{"n_layer": 16, "d_model": 192, "n_head": 3, "n_kv_head": 3, "head_dim": 64, "d_mlp": 512, "vocab_size": 2048, "activation": "bilinear", "norm": "rmsnorm", "norm_place": "pre", "norm_eps": 1e-06, "positions": "alibi", "qk_norm": true, "attn_scale": 0.125, "bias": "none", "tie_embeddings": false, "parallel_block": false, "extras": ["some layers without attention", "local attention windows", "shifted keys", "gated attention", "exclusive self-attention", "value embeddings"], "init": "uniform", "init_std_qkv": 0.0258, "init_std_o": 0.0258, "init_std_up": 0.0258, "init_std_down": 0.0, "optimizer": "adam_variant", "lr": 0.00247, "beta1": 0.9, "weight_decay": 0.13, "lr_head": 0.0142, "warmup_steps": 429, "schedule": "wsd", "decay_fraction": 0.701, "decay_shape": "linear", "final_lr_fraction": 0.1, "batch_tokens": 65536, "seq_len": 4096, "doc_mask": true, "train_tokens": 278400000, "steps": 4249, "dataset": "wikipedia_en"}
Each number is 128 + 24 x the weight over its row's rms, rounded and kept within 0 to 255. Layers, rows and columns count from 0. The size above them is the row's rms in percent of the matrix's.

# layer 12 MLP up, 512x192, rms 0.0801, rows 326-361, columns 0-191
size [100  99 101 101 100  97  97 104  97 102  98 101 100 105 102 103 104  98 102 102 103 102 101  96  99 101  97 102 100  99  99 100  98 103  97 100]
[[150 134 127 151 125 136 144 155 119 169  85 123 149 116 169  98 115 131 122  93 143  98 161  87 127 101 124 106  86 135 103 135 112 129 134 119 124 135  77 127 126 161 115  99 150 151  72 131  96  97 161 162 125 150 151 188 172 132 175 138 126 138  93 127 115 130 159 104 133 120 145 143 124 159 148  90 113  84 119 117 144 133 164 122 179  90 110 115 137  87 123 129 141 132 144 124 147 121 132 136 126 104 100 118 143 130 132  90  92 135 109  83 114 172 133 147 111 152 130  98  97 136 139 131 151 136 118 179 140 122 106 130 162 117 109 124 146 148  82  88 143 146  81 152 132 127 115 144 122 151 161 130 120 122  98 111 137 156 117 146 138 164  75 111 123 102 148 128 167 146 137 144 109 135 164 160 116 141 106  99 106 114 133 132 127 141 162 103  97 122  55  97]
 [119 120 100 119 140 117  94 118 151 128 148 140 115 125  85 150 104 158  61 121 139 134  97 165 136 107  79 133 121 101  88  94 162 146 109 150 111 134 137 130 143 137 145 149 123 109 108  93 132 134 153 150 152 147  92 117 139 145 133 120 109 154 116 135 118 152 154 120 125  93 160 107 122  77 144 163 153 149 115 119 163 113 115 105 160 123 137 154 131 104 126 138 116 161  80 142  93 117 154  71 145 145 145 110 154 114 106 128 105 116  91 128 133  94 101 128 167 163 115 120 157 109 150 143 145 132 122 134 168 166 131 146 172 132  90 169 117 123 129 142 145 139 167 119 148 164  90 118 125 168 198 155  98 112  82 135 176 149 153 154 115 130 127 141  96 120 168 123 119 114 143 125 130 159 148 141 118 114 124 113 102 154 154 137 161 134 160 114 119 157  85 171]
 [135 130 117 132 147 118 160 175 109 102 122 136 171 102 174 174 121 160 134 140 136 116  99 115 126 126 146 139  75 100 125 125 129 149  99 138 133 147 107 124 123 172 143 165  80 142 120 164 131  87 128 191 124 111 122 134 155 130 142 117 112 125 134 147 131 172 130 146  97 140 126 115 149 108  92 117 162 157 128 183 186 179 124 145 123 151 146 100 124 128 111 129 125  93 118 159 130 106 111 149 122  99 100 124 141 103 141 119 144 120 130 162 146 137 124 153 167 124  95 130 134  89 123 124 149 154 158 127 139  88  95 104 116 123 130 150 134 162 122 140  79 161 105 105 146  92 155 117 144  92 134 119  86 158 120 138 101 115 171 108 143 105 132 119 129 131 183 110 173 121 111 112 113  76 145 113 121 116 129 170 136 130 106 106 125 111 122  91 136 128  89 194]
 [121 129 122 108 106 123 159 130 103 138 125 141  81 105 187 127 178 143 103 158  91 127 172 149 128 158 122 134 115 159  96 147 111 148 109 137 112 107 121 106 138 140 168 146 178 108 160 167 108 155 140 133 134 116 105 138 162 138 145 135 143 102  87 103  81 160 101 107 157 100 159 107 149 151 182 147 104  80 147  94 104 126 108 150 111 114 153  73 151 149 116 136 148 129 128 102  90 133  95 118 108 128  88 157 126 124 105 124  81 134 141 144 169 154 121 146 124 127 104 140 118 168 114 130  80 139 125 131  96 110 128 107 165 165 143 114 110 115 123 138 133 130 113 116 116 146 127 125 103 126 164 142 118 126 128 143 115 117 143 176 124  98 100  90 124 126 172  96 165 181 126  83 160 111 119 125  99 163 128 131 162 129 112 162 107 120 108 116 135 135  98 145]
 [185 119 136 115  98 135 163 139 126 127 113  88  87 114 136 133 148  97 108 125 105 110 113 101  93 164 116 119 163 112 161 156  95 106 115 127 131 123 125 120  73 172  91 126 128 139 148 171 150 156 181 105 150 112 118 123  83 130  79 139 132 162 110 112 140 100 121  81 151 139 108 147 123 139 134 148 115 109 158 130 149 132 137 118 118 136 170 112 135  92 138 175 112 136 111 160 102 118 102 120 111 104 132 112  88 138 137  69 147 167 134 137 125 132 156 125 170 128 130 106 151 144 109 122 131  90 142 175 147 180 118 144 120 142 131  81 141 103 111 130  97  91 165 168 110 130 167 125 129 124 146 100 106 138 100 158 116 143 127 122 108 133 110 130 109 135 123 132 137 123 128 118 120 142 147 187 138 128 136 159 134 138 110 137 172 114 164 145 102 143  74 184]
 [ 59 113 124  90 168 158 131 162 161 118 123 134  81 113 127 123 136 121 139 120 179 143 139 133 156  91 130 132 176 137 152 164 127 171 116 137 133 107 124 120 156 103 153 107 155 146 159 137 112 163 115 129  97 131 103 124 115  68 150 110 129 133 163 135 151 153 184  90  66 141  82 139  97 168 146  90 116 132 103 139 137 134 145 111 130 142 122 121 138 138 125 128 131 158 107  90 107 152 128 127 102 153 124 124 129 158 149 163  84 118 164 148  99 155 131 118 147 119 108 137 129 125 117 116 186 164 129  94 151 180 138 122  68 126 100 137 131 140  92 128 119 139 140 149 126  83 118 103  90 131 159 171 133 125 133 142 143 131  97 115 133 133 143 106 149 156 143 150 138 163 123 130 118 167 105 127 150 130 136 118 126  88 104 131 143 137  95 110 101  93 150 114]
 [138 100 120 123 126 134 174 112 151 123 108 112 130 110 143 118 158  96 138 106 108 160 118  82 136 113 116 107  89 124 142 122 148 137 112 128 142 120 135 113 142 106  99 155 165 157 106 139 182 156 166 120 148 123  99 115 163 105 123 175 123 102 122 121 184 125 173  81 103 122 130 176 141 144 132 148 131 147 122 154 152 106 151  89 136 116  97 102  98 138 168 131 102 143  94 120 165 136  91 117  96 102 155 117 153 116 140 132 114 129 178 154 108 132 117 147 128 142 162 105 129 122 139 135 136 144 110 136 106 112 144 150 149 118 109 112 144 197 172 128 132 150  99 165 183 153 120 108 121 158 119 125 163 146 209 124 108 121 160  99 132 147 119 126 174  73 147 104  92 144 133 125 120 149 139 144 104 148 133 138 111 151 100 146 114 152 116 163 104 139 146 116]
 [124 111 167  80 105 134  97 108 117 122 115 108 117 191 111 153 145 111 137 134 145 111 132 120 132 110 117 170 156 114 122 146 109 137 109 141 127 125 122  81  98 124 177 143 176 120 187 150 125 150 119 117 116 136 130 147 117 127 125 100 152  91 129 128 172 170 146 111 131 141 135 155 136 123  98 135 120 127 146 103 126 117 117 146 102 132 117 112 115 115 151 132 121 113  97 120 155 153 136 102 137 144  94  79 100 104 138 116 127 114 116 116 126 148 124 144 110 124 155 147 141 124 113 159 114 108  90  89 126 115  95 170  88 153 145  75 138  95 122 124 106  96  84 142 150 108 135 113 136  74 117  83 107 165  88 131 124  77 179  97 122  96 108 130 109 101 136 145 175 111 104 162 110 121 142 161 139 145 100 138 138 173 125 135 112 147 129  91  75 110  70 103]
 [163  99 158 132 124 163 113 121 131 122 142  94 144 152 123 118 126 138 133 126 139 127 151 111 105 111 115 137 121 154 108 103 100 115 102 120 184 107 137 134 145 141 155 137 110 128 167 130 184 134 106 155  88 126 110 153 130 114  76 144 112 110 129  99 141 161 135 129  99 106 106 171  89  93 131 139 156 138 139 138 177 158 140 129 100 113  90 109 138 119 132 127 111 146 110 127 112  88 127 150 142 152 135 102 142 102 133 148  80 130 111  93 119 154  93 127  80 124 109 138 130 119 102 160 114 126 126 190 114 160 184 137  96 115  92 139 153 151 146 116 123 103 136 113 150  93 105 130  89 145 139 121 117 146 110  99 117 114 137  93 121 141  85  98 178 124  79 125 122 182 113 109 102 136 131 135 201 128 135 104 171 123 160 152 163 133 141 175 111 120  98 109]
 [126 146 144 124 145 115  99 131 143 144 121 107 140 116 135  79 137 133 149 112 119 127 144 128  96 140 121 165 126 121  98 127 144 162 152 131 128 125 160 141 165  92 119 137 112 120 162 106 157 154 147 126 192 165 173 161 125 129 141  87 146  97 157 113 100 142 177  82 142 144 128 118 115 133 136  95 123 118 187 160 149 146 134 177 113 129 142 166 117 146 123 133 130  84 117 165 132 106  95 147 128 132 131 129 117 122 114 138 120 121 152 120 143 105 105 136  87 147 102 131 173 119 102 174 136 151 162 123 113  97 164 152 158 135 146 141 109 140 169 132 142 135 145 109 187 140 142 128 115 174 103 152 133 115 115 139 105 207 113 165 122 109 152 130 140 140 140 120 125 107 137 132 132 125 149 145 102 198  92 157 147 156 146 162 156 129 106 121  84 175 150 141]
 [117 132 104  95 135 121 118 118 108 117 145 157 109 181 153 126 140 148 120 140 150 118  90 106  97  98 109 181 140 168 127 135 135  88 129 141 111 131 115 108 121 116 122 134 130  88 118 114  97 158 124  96  95 110 169  78 111 129 144 107 141 124 130 139 165 123 134 156 113 142 107 128 156  82 143 129  55 115 119 110 130  65 109 126  93 141 136 178 160 155 155 129 125 109 115  94 144 104 136 105 164 102  59 134 107 107 179 108 141 129 145  92 136 152 145  99 142 128 153 134 129  90 154 157 120 128 109 149 122 144 125  69 163 140 120 178 123  77 131 140  94  97 126 114 132 154 155 189 136 170 103 143 139 136 101 147 127 162 118 160 135 129 130 125 103 127 141 114 169  97 115 134 138 136 124 115 139 130  97 139 122 134 137 104 130 165 104 125 138 101 142 114]
 [119 129 134 193 143 167 115 127 141 121 156 129 139  98 137 158 128 116 142  75  97 152 146 119 128 176 123 112 117 147 130 132 124 153 112 119 142 103 100 115 112 160 107 102  83 173 144 132 131 143  89 137  88 138 121 169 122 162  92  98 119 130 143 126 128 111 139 144  98 140 134 117 109 158 120 132 125 141 151 119  93 156 122 142 117 145 164  86 142 150 114 133 125 120 118 170 151 119 120  98 135 140  92 103 157  84 101 120 115 110 149 183 148 116 117 129  93 119 111 121 115 111  96 113 130 154 144 107 175 129 100 152 142 118 155 162  81  60 106 122 140 153 146 115 122 131 139 156 126 114  80  90 122 159 100 136 134 117 110 110 113 142 105 189 114 120 102  86 141 146 145 167  97 173 150 146 133 125 115 198 111 111 176 151 108 142 137 130  94 136 134 132]
 [135 119 110 135 130 130 108 151 124 139 127 160 102 165 123 111 113 125  79 152 144 115 147 133 146 136 123 143 140  99 123 146  97 156 115 143 148 160  92  99 142 149 125 103 136 117 118 104  97 153 153 147 130  95 120 169 149 117 142 188 134  91 113 100  96 174 172 103 118 139 123 121 156 112 116 136 145  89 113 117  96 122 147 181 153 107 121 128 105 101  91 132 120 156 126 149 132 157 122 124  92 121 118 142 130 132 124 188 131 120 155 130  82 127  83 142  89 109 167 121 114 144 148 123 120 111 138 154  95 108 133 100 103 118 153 132  78 114 155 136 164 154 106 142 132 130  86 101 155 141 145  82 160 115 152 142  86 122 109 154 142  56 147 110 170 138 121 137 101 128 128 112 205 161 105 100 181 128 147 116 124 135 125 139 127 124 115 148 127 142 129  83]
 [106  95 104 113 115 100  88 156 145  96 127 106 128 112  42 132 141  62 127 144 113 151 126 146  95 138 145 149 152 158 156 129 155  88 130 147 125 110 158 156 129 109 110 139 163 108 113 103 171  96 131 169 137 127 104 145 134 120  91 131 158 146 134 146  88  98 164 127 131 113 155 126 113 145 114 168 104 144 150 141 116 135 137 102 146 139 104 144 131 101 151 157 109 127 130 157 199 137 179 143 134 133 131 140 102 118 150 150  82 147 158 121 140 106 128 135 133 137 118 101 173 174 147 128 111 113 107 152 150 130 119 141 136 109 109 117 145 117 107 142 156 116 138 161 133 106 174 107 137 120 124 153 192 105 154 137 104 166 101 150 113 151 110 117 120 167 122 127  95 146 118 139 121 144 103 144  93  88 120 148 110 127 159 102 166 117 132 148 135 125  80  93]
 [144  88  87  73 146 137 113 163 159 108 137 123 149 131 181 114 125 132 110 144 127 116 111 128 152 183 126 139 104 145 131 155 136  86 113 132 119 130 154 107 160 162  75 158 124 107 126 143 131 118 175 111 104 109 158 116 111 126 118  82  78 150 161 179 143 152 121 111 135 102 108 139 119 119  95 162 119 121 128  46 112 182  90 128 131 129 126 118 113 136 113 194  93  90 109 140 122 136 103 111 120 171 105 108 156 101 128 134 123 160 127 115 121 173  97 107 106 140 130 166 108  82 117 145 157 119 154 145 127 111 123 106 168 106 177 156 117 156 150 142 122 141 102 142 111 112 120 125 115 115 110 124 118 123  90 101 172 130 145 130  99 147  93 133 129 101 106 120 104 156 107 108 111 105 107 164 128 147 134 134 137 115 115 104 145 101 123 117 130 120 136 140]
 [149 139 178 114 147  99 114 106 125  92 150 170 141 117 140 149 112 181 118 181 163 101 140 164 112 113  69 135 124 143 172 140 121 122 170 122 116 177 127 120 105 140  82 138 104 172 122 137 130 100 107 131 129 155 118 155 133 173  99 126 124 140 125 101 136  97  83 146  79 136 106 148 142 120 127 161 108 143 136 139 119 134 140 136 168 121 127 157 115 133 133 140 116 123 115  92 131 177 109 131 118 126 105  97 140  70  86 130 121 120 119 128 122 114 124 129 129  83 110 129  88 136 109 102 153 121 125  81 126 120 134 109 122  93 102  94 123 159 144 163 109  97 152 116 159 142 153 153 118 206 113 152 144 123 109 166 132 123 117 134 152 124 125 136 149 145 166 122 124  99 142 114 135 149 108 174  90 112 100  95 120 158  73 124 122 144  93 135 129 116 158 119]
 [175 132 113 109 121 134 123 113 144 143 106 121  86 111 173 117 174 114 126 123 177 139 162 119 119 152 126 113 132  93 110 103 160 114 125 141 108 130  85  80  75 162 138 150 176  82 139 118 125 149 177  97 148 124 134 143 143 124  94 114 143 161 124 162 137 144  94 145 130 110 137 138 131 132 129 110 123 101 169 118  78 137 155 128 128 123 136 145 173 143 135 123 156  99 136 121 148 123 182 110  85 100 110  98 130 107 104 132 142 159 124 104 137 113 128 173 126 182 138  91  66 145 140 177 138 143 103  67 115 170 148  75 121 119 100 129 128 112 101 123 102  98 117 149 127 134 139 105 131 151 143 115 161 142  94 152 137 142 147 129  99 112 123 146 150 128 112 160 125 142 130 110 124 147 107 124 121 157 113 155  67 133 112 120 123 131 150 105 137  99 125  97]
 [ 94 143 154 150 164 139 141 138 118 121 122 101 134 121 140  63 137 165  96 142 166 157 124 127 143 133 122 139 116  73  90  90 124 114  98 138 142 102 137 144 102 120 124  88  89 138 125 131  91 117 147 127 135 138  98 156 157 131 117 124 168 144 161 155 129 102 160 176 112 120 141 110  98 135  98 140 126 168 116 132  83 191 137 133 140 134 100 107 154 128 124 124 122 116 161 144 149 148 106 136 106 113 122  86  95 137 132 101  92 152 111 123 113 144 136 137  94 105 116 126 162 176 133 135 123  83 103 123 142 109  90 131 151 129 146  87 177 108 156 155 137 142  66 140 151 141 110 161 109  91 163 151 164 155 106 114 172 130 123 152 151 119 132 153 106 126 142 113 133 129 110 136 107 168 124 135 161 162 169 103 113 141 116 122 135 153 110 100  83  98 148 158]
 [157 125 139 118 117 141  95 125 133 124 110 118 145 167 141 122 135 103  81 156 137 163 142 131  97 138 159 171  96 114 104 111 111 127 155 131 194 160 107 119 130 153 137 154 128 139 162 100 130  75 184  76 100 124 124 157 155 126 163 106 124 150 124 134 122 121 116 114 166 161 146 157 124 122  92 134 140 107 119 157 115 164 129 168 113 160 133 167 102 126 107 167 186 153 159 136 140 127 107 142 155 174 150 112 202 104  81 131 160 145 162 145 116 118 163 166 132 101 125 116 137  79 143 125 121 121 121 119 111 116 103 127 135 113 116 137 101 143 113 106 137 135 154 161 129 127 139 116 146 145 158 140  97 174 134 140 138 139 110 137 110 141 117 129  80 111 124 144  97 116 130 113 158 120  79 127 116 143 113 121 103 147 158 151 126 123 124 111 162 161 172 167]
 [103 108 133 135 174 165 118 124 133  94 178  89 132 142 148 117  94  99 130 147 154 146  97 157 136  86 169 102 137 144 122 132  86 129 121 109 143  97 132 173 137 136 138 113 125 127 156 108 166 121 135 102 131 120 147 166 167  95 141 165 165 140 120 142 148 132 124  72 157 142 133 132 148 136 134 136  83 111  64 126 108 161  72  96 119 142 114 119  96  87 135  93 142 137 131 122 137 137 117 123 132 109 113 127 170 130  81 145 135 101 154 131 178 148 150 162 157 132 141 112 109  96 139 147  91 161 117  85 129 115 107 147 151 130 118 111 147 127 120 113 111 136 101  89 150 103 123 157 145 120 109 153 144 136 122  96 159 151 103 110  77 138 153 150 160 109 144 121 109 168 131 182 134 107 113 144 150 147 127 122 158 116  88 111 166 137 121 141 134  77 147 114]
 [112 123 145 122 108  94 111  56 117 127 146 153 161  96 132 123 137 121  96 118 133 125 114 112 108 122 103 106 123 137 116  99 157 136 185 126 145 110 123 120 167 103 152 139 166 119 121 127 120 115 129 144 144 138 116 133 137 106  86 144 133 141 121 147 126 189 109 115 175 127 113 120 148 169  86 162 149 134 150  96 131 112  80 135 118 131 150 142 134 143  94 107 131 140 116 118 128 141 155  62 165 124 121 144 177 116 130 121 139 124 127 117 149 128 138 146  99 140 155  95  99 128  92 127 149 160 167  64  92 149 137 128 132 141 126 171  91 121 137 131 146 151 171  99 147 106 152 144 139  86 158 148 153 157 121 140 109 135 133 108 179 162 109 115 116 161  96 121 121  85 140 115 130 137 120  75 147 129  97 167  97 124 130 116 153  90 149  84  87 132 151  95]
 [173 125 155 153 146  99 134  70  85 108 180 101 114 156 128 137 114 102 126 103 146 146  91 109 127 108 141 161 117 117 128 137  95  87 128 129 170  94 133 137 147 144 126 121 139 151 105 122  97 147 141 108 171 156 122 159 137 125 101 134 125 150 108  88 123  82 141 112 142 135 150  75 134 105 117 131 113 173 139 147 145 130 161 138  92 149 114 157 160 141 110 123 116 130 134 119 149 129 133 109 166 133 129 135  99 129  59 113 112 153  80 100 150 100 102 172 118 132 132 117 128 109 116 128 145 123 106 117 116 173 139 136 117  76 139 146  94  95 187 149  85 130 101 135 101  77 135 145 122 160 137 151 166 109 118 103 104 172 104 118 122 150 122  77 103 114 161 122 147 156 106 125 115 108 120 134  97 119 124 152 132 132 147 105 101  77 120 109 132 104 108 117]
 [103 103 139 171 149 127  89 144 128 123 149 128 117 168 165 127  93 127 107 123 130 142 144 134 120 134 156 118 158 119 101 115 135  95 112 126 101 103 116 150 164 137 113 141 130 162 130 153 131 137 135 106 132  83  85 143 148 132 115  79 159 108 126 116 141 100 148 113 146 123 158 144 100 113 123 127  66 172  72 147 121 169 152 127 167 115 137 139 120 100 130 106 135 122 126 123 101 104 124 115 110 125 169 153 125 119 147 120 143  85 106 123 121 118 191 129  90 145 130 166 126 131 137  90 134 107  83 115  75 169  86 123 153 140  99 148  91 148 129 103  91 169 161 102 148 111 135  92 123 120 154 104  98  91 126 118 128  91  90 137 151 115 100 132 180 145 159 144 118 124 119 119  84 146 161 124  91 103 128  85 135 109 135 124 153 146  72 145 135 148 114 128]
 [122 117  96  70 104 144 104 144 146 154 138 134 156  89 116 102 132 130 148 129 103 141 156 151  97 105 142 123  94 102 118 125 155 137 146 125 103  93 130  90 124 148 146 143 119 113 141 124 127 133 172  86  99 140 115 121 167 145  68 131 117 186  94 112 107 110 115 132 158 112 123 112 138 180  95 145 106 105 115 131 129 125 146 157 135 133  70 122 128 133 140  85 145 134 119  90  90 123 151 140 116 122 126 114 155 149 126 136 121  97 140 136 141  91 137 160 107 123 149 112 138 163 161 115 108 120 109 119 154 133 121 121 148  63 149 106  94 105  65 132 131  86 154 127 121 120 144 159 124 110 128 106  98 119 100 167  60 134 141 111 166  93  97 120 107 111 132 135 119 102 131 163 110 148 123 144 143 126  98 119 105 125 140 148 112  63 127 121 118  95 132  68]
 [113 104 134 127 135 118 148  99  73 105 157 183 168 107 127 137 141 110 137 169 133 136 155 139 130 135 175 151 152  87 140 129 155 113 132 122 133 120 115 129 109 126 150 147 144 109 103 124 163 127 125 151 119 120 131 100 162 155 142 160 145 135 106 116 102  74  88 184 147 145 112 129 117 106  93 162 102 145 124 116  87 105  83 117 152 165 131 112  94 133 134  88 127 178 115 160 147 102 150 122 124 127 116 140 106  81 138 128 166 141 109 106 140 161 146 103 119 130  99 107  81  99 144 125 128 116 124 154 109 130 136 131 159 107 140 118 132 148 168  98 161 128 144 120 137 112 121 168 101 101 125 139 157 100 121 176 142 120 119 104 153 100 128 135 121 177 160 167  65 121 139 140  86 136 129 119  71 140 103 162 169 117 140 119 116 141 118 147 106 120 179 146]
 [113 128 133 130 182 130 107 105 110 151 144 116 107 130 113 133 139 135 177  99 104 126  70 161 146 140 139  84 105 112 106 117 146 115 129 152 101  91 164 103 127 121 142 102 143 142 110  98 108 132  91 112 125 145  93 153 160 149 146 108  92 157 127 115 178 141 105 102 154 120 125 128 155 148 145  94 140 150 124 112 144  63 131 160 117 163 142 147 126 134 134 131 121 151 158 104 139 124  93 142 141 135 167  91 158 136 137  70 125 126 130 125 118 132 145 121 107 148 115 204 133 101 143 120 111 157 113 133 133 119 103 118 118 156 135 149 119 134 136 131 115 112 140 169  96 135  97 161 134  88 147 169 173 111 173 132 135 125 174 118 112 126 103 157 111 138 164 157 151 111 110 143 131  84 139 180 142 143 150 161 170  92 127 192 118 126 119 135 112 103 156 127]
 [141 101 113 122 125 161 129 125 120 132 100 100 106 134 107 111  91 115 148 130 113 125 135 100 161 152  87 116  93 176 144 157 142 109 139 122 127 107 136 105 117 132 135 134 158 140 107 149 169 118 137 162  98 119 114 116 146 146 133 125  87 136 138 125 109 107 152 159 128 112 122 113 189 146 149 104 116 161  91 130  80 126 112 148 125 124 147 156 125 119 134 120 136 141 121  88 161 130 150  95  99 163 114 121 119 107 120 107 123 104 118 143  95 113  87 106 134 111  91 125 165 108 109 111 155 104 150  82 117 138 102 116 135 102 133 176 117 130 118 115  84 176 116  97 145 150 149 107 130 112 152 160 106 126 125 124 212  95 104 116 111 123 146 121 204 109  97 150 147  81 157 153 147  82 139 162 145 140  82 128 112 149 172 155 133 156 151  84 133 118 129 146]
 [158 131 149 133 140 149 138 135 142 152 151 104 149  94 126 116 103 122 150  87 122  74 124 116 143 115 170  94 128 150 112 147 118 129 138 133 128 158 180 135 166 144 128 122 173 119 153  82 142 127 145 151 156 154  99 110 130 127 153  98 144 110 170  97 118 111  86 127 111 149 160 152 119 130 122 110 144 140 138 141 132 115 104 146 186 179 116  85 142 134 103 136 145  93 153 133 125 173 132  95 130 124 177 127 172 100 121 174 134 122  85 117 122  89 116 152 142 129 154 162 185 109 147 147  87  62 103 122 143 129 115 139 100 145 127 118 105 142 138 118 131 114 152 129 147 181 135 140 152 122 100 121 157 149  89 142 146 147 121 165 132 132 135 121 126 119  82 143 113 124 125 139 136 109 161 137 147 117  93 157  87  61 130 123 110 134 123 105 173 113 140 122]
 [165 102 189 107  93 111 159 118 117 128 111 100 114 156 102 156 107 131 135 133 135 139 117  63 109 141 119 168 101 115 118  86 128 143 124 126  99 105 139 176 166 102 154 174 115 152 127 120 146 181 144 120  99  95 134 142 145 101 105 136 107 110 120 149  63 141 106 144 123  94 125 130 122 147 136  94 117  92 128 148 153 163 134 164 146 169 119 124 118 137 100 158 113 154 119 113 103 117  81 148 147 120 169 108 114 142 107 135  90 116 103  88 115 152  90 146 141 165 126 125 136 121 151 104 146  74 120 149 114  79 118 136 137 154 144 139 121 157 158 132 140 152 111  91 133 116 144 152 115 127 120 129 163 125 106  99 163 121 164 164  93  84 108 155 115 161  97 151 117 139 118 147 117 148 140 125  82 161 148 131 136 118 147 119 109 144 112 146 135 156 168 120]
 [138 162 111  81 132 154 147 119 143 147 106 127  75 160 130 100 119 126 110 126 134  93 158 111 140 117 130 154 109  90 163  98 159 121 182 124 144 106 167 160 134 159 158 112 120 123 125 105 115 135 130  92 110 164 164 161 140 139 168 128 137  66 137 161 125 157 132 137 124 137 137 124 131 168 104 135  90 154 102 104 128 163 107 165  79 130 146 101 137 149 170 121 139 156 140 118 117 114 120 114 138 105 121 134 164 128 114 160 122 168 125 166  80 110 124  94 116 105  94 153 113 118 151 121 117 119 118 148 169 125 131 133 102 183 140 120 166 165 142 135 120 123 134  96  92 129 144 141 158  99 152 167 106 142  79 118 148 138 143 107 147 191 119 132  92 112 105 109 174 155 120 127 117 127 124 147 114 142 123 122 123 127 158 169 162 143 127 140 161  93 133 163]
 [143 108 125  88 123 154 143 105 117 131 149 144 125  90 120 130  84 136 132 123 138 117 111 139  94  97 138 150 130 145  95 124 110  93 127 131 114 139 140 114 162 149 118  89 141 162 152 102 128 111 146 119 168 127 118  77 114 158  99 130 148 177 171 134 100 100 110 153 108 138 105 142 115 124  85 141 109 164 158 114 130 141  89 121  99 133 151 105 153 127 134 108 111 150 124 159  94 141 139 119 102 120 126 122 116 117 155 104 149 123 125 166 129 105 122 180 159 159 138 145 192 103  96  86 123  96  94  75 162 138 110  84  85 116 126 122 155 133 108 142  92 134 143 105 137 161 141 152  83 127 105 196 120 175 134 141 122 137 145 134 109 122 150 142 114 115 115 176 150 104 127 182 154 139 138 143 124 136 104  97 106  86 133 138 145 177 109 157 112 124 154 153]
 [112 113  95 128 138 110 103 121 162 125 124 174 155 116 133  89 121 162  98  65 126 137 127 114 134 115 138 140 119 128 113 129 166  99 201 125  91  81 118 127 116 143 113 131 107 100 131 130 111 130 127 114 117 143 136 118 135 128 177 165 115 145 123  99 149 121 154 124 116  92 120 162 136  80 138 106 116 147 131 105 153 169 103  74 120  99 118 142 118  99 109 118 133 156 124 129 142  88 126 135 108 108 125 125 176 167 142  78 126 146 131 113 104 124 135 103 141 112 135 162 123 140 104 121 103 168 121 132 110 119 129 139 139 120 175 134 156 127 112  51 108 129  85  86 141 125 132 118 111 159 123 164 176  78 128 136 149 111 140 152 139 121 117 120 161 161  94  68 165 150 131  94 138 119 144 121 105  95 132  98 161 112 127 137 187 152 109 134 145 145 139 125]
 [151 134 148 111 144 145  80 112 131 144 159 138 112 138 128  67 142 134 120 168 109 183 101 108 125 109 167 165 133  88 132 166  96  89 131 127 161 109 146 132  79 118 120 126 139 171  76  96 111 138  85 130 139 137 150 151 112 153  99 119 154 171 152 176 152 152 129 126 127 126 167 119 151 123 134 120 135 181  93 149 107 133 143 115 131 141 126 117 103 139 138 121 116  83 117 138 114 102 141 158 152 141 126 155 150 130 102 120 119 159 114  89 111 131 114 110 124 110 147 153 132 140 156  94 142 150  92 138 142  96 112  99 116 172  86 129 118  93 130 116 180 101 165  98 121 134 102 120  74 172 116 101 128 119 134 101 157 159 124 120 141 115 137 141 168 161 129 102 113 137 139 121  92  78 126  85 103 121 120 161 121 121 155 169 130 129 149 132 119 151 142 114]
 [ 65 108 121 154 184 172 147 174 143 155 119 144  98 122 152 109 122 122 152 116  92 144 123 128 182 130 160 123 147 106 163 139 138 144 182 123  98 116 134 129 116 111 142 169 132 136 135 159 123 106 114 140  87 133 118 132 143 146 119 131 150  83 130 148 132 122 119 114 112 121 165 107  78 117  90 118 120  85 128  77  95 128 139 120 104 145 143 106 149 113 115 144 160 129  93 144 104 122 190  67 149 108 135 161 133 124 107 158  99 118 111 114 143 138 125  89 145 120 149 131 136 122 103 115 112 106 155 139 116 139 112 113 100 125  68 118 147 160  95 166 123 160 118 139  89  99 120  89 140 136 132 147  81 117 137 129  99 147 169  91 108  90 158 150 121 107 127 147 158 106 128 138 125 126 141 105 149 117 114 115 158 105 139 144 128 136  89 104 108 161 104 168]
 [119 113 121 171 125 120  93 135 117 127 176 112  92 157 139 108 129 138 169 112 139 100 121 178  97 109  99 113 127 118 124 148 126 113 142 151 131  88 162 155 147 136 134 113 156 100 175 151 162 130 137 123 108 150 135 112 127 123 155 186 156 148  79 116 125 130 159  89  96 103 133  86 115 148  92 150  99 135 124 119 120  95 188 154 166 138 110 129 158 136 116 122  96 142 175 120  84 160 162 140 139 130 154 166 124 109 152 116 151 133 129 136 127 131 102 133 129 185 124 108 117  94 121 109 119  99 112 133 134 146 105 108 108 104 175 111  94 185 183 106 121 155 117 116 130 143 136 124 151  94 107  93 118 117 130 151  96 132 123 125 167 148 136 124 170 157 153 113 143 126 117 135 134  92 136 158 133 117 150 157 114 156 145 146  92 152 179  98 152 112 111 143]
 [119 118  93 139 137 158 173 120 113 122 152 132 132 107 173 180 145 160 146 102 132 113 108  79 149 122 102 138 118 142 188 152 150 118 177 118 160  75 147 145 138  99 143 135 138  95  89 119 121 129 147 131 143 112 125 121 139  84 144 135 111 134 119 132 152 166 149 137 113 132 105  86 128 148 117 105 152  90  92 151 134 102 150 160 141 132 131  62 102 130 157 138 131 109 144  97  93 152 126 106 134 129 106  90 141  72 161 107 142 105  85 156 155 126 137  90 114 114 139 142 130 130 102 143 132 143 136 129 103 140 132 118 168 159 115 121 118 125 120  84 102 137 115 106 104 124 144 127  81 106 134 120 166 151 155 123  99 103 177 116 133 111 159  85 105 127 158  99 116 136 142  84 120 144 162 126 120 163 128 102 113 124  81  91 161 122 159 149 102  95 121 127]]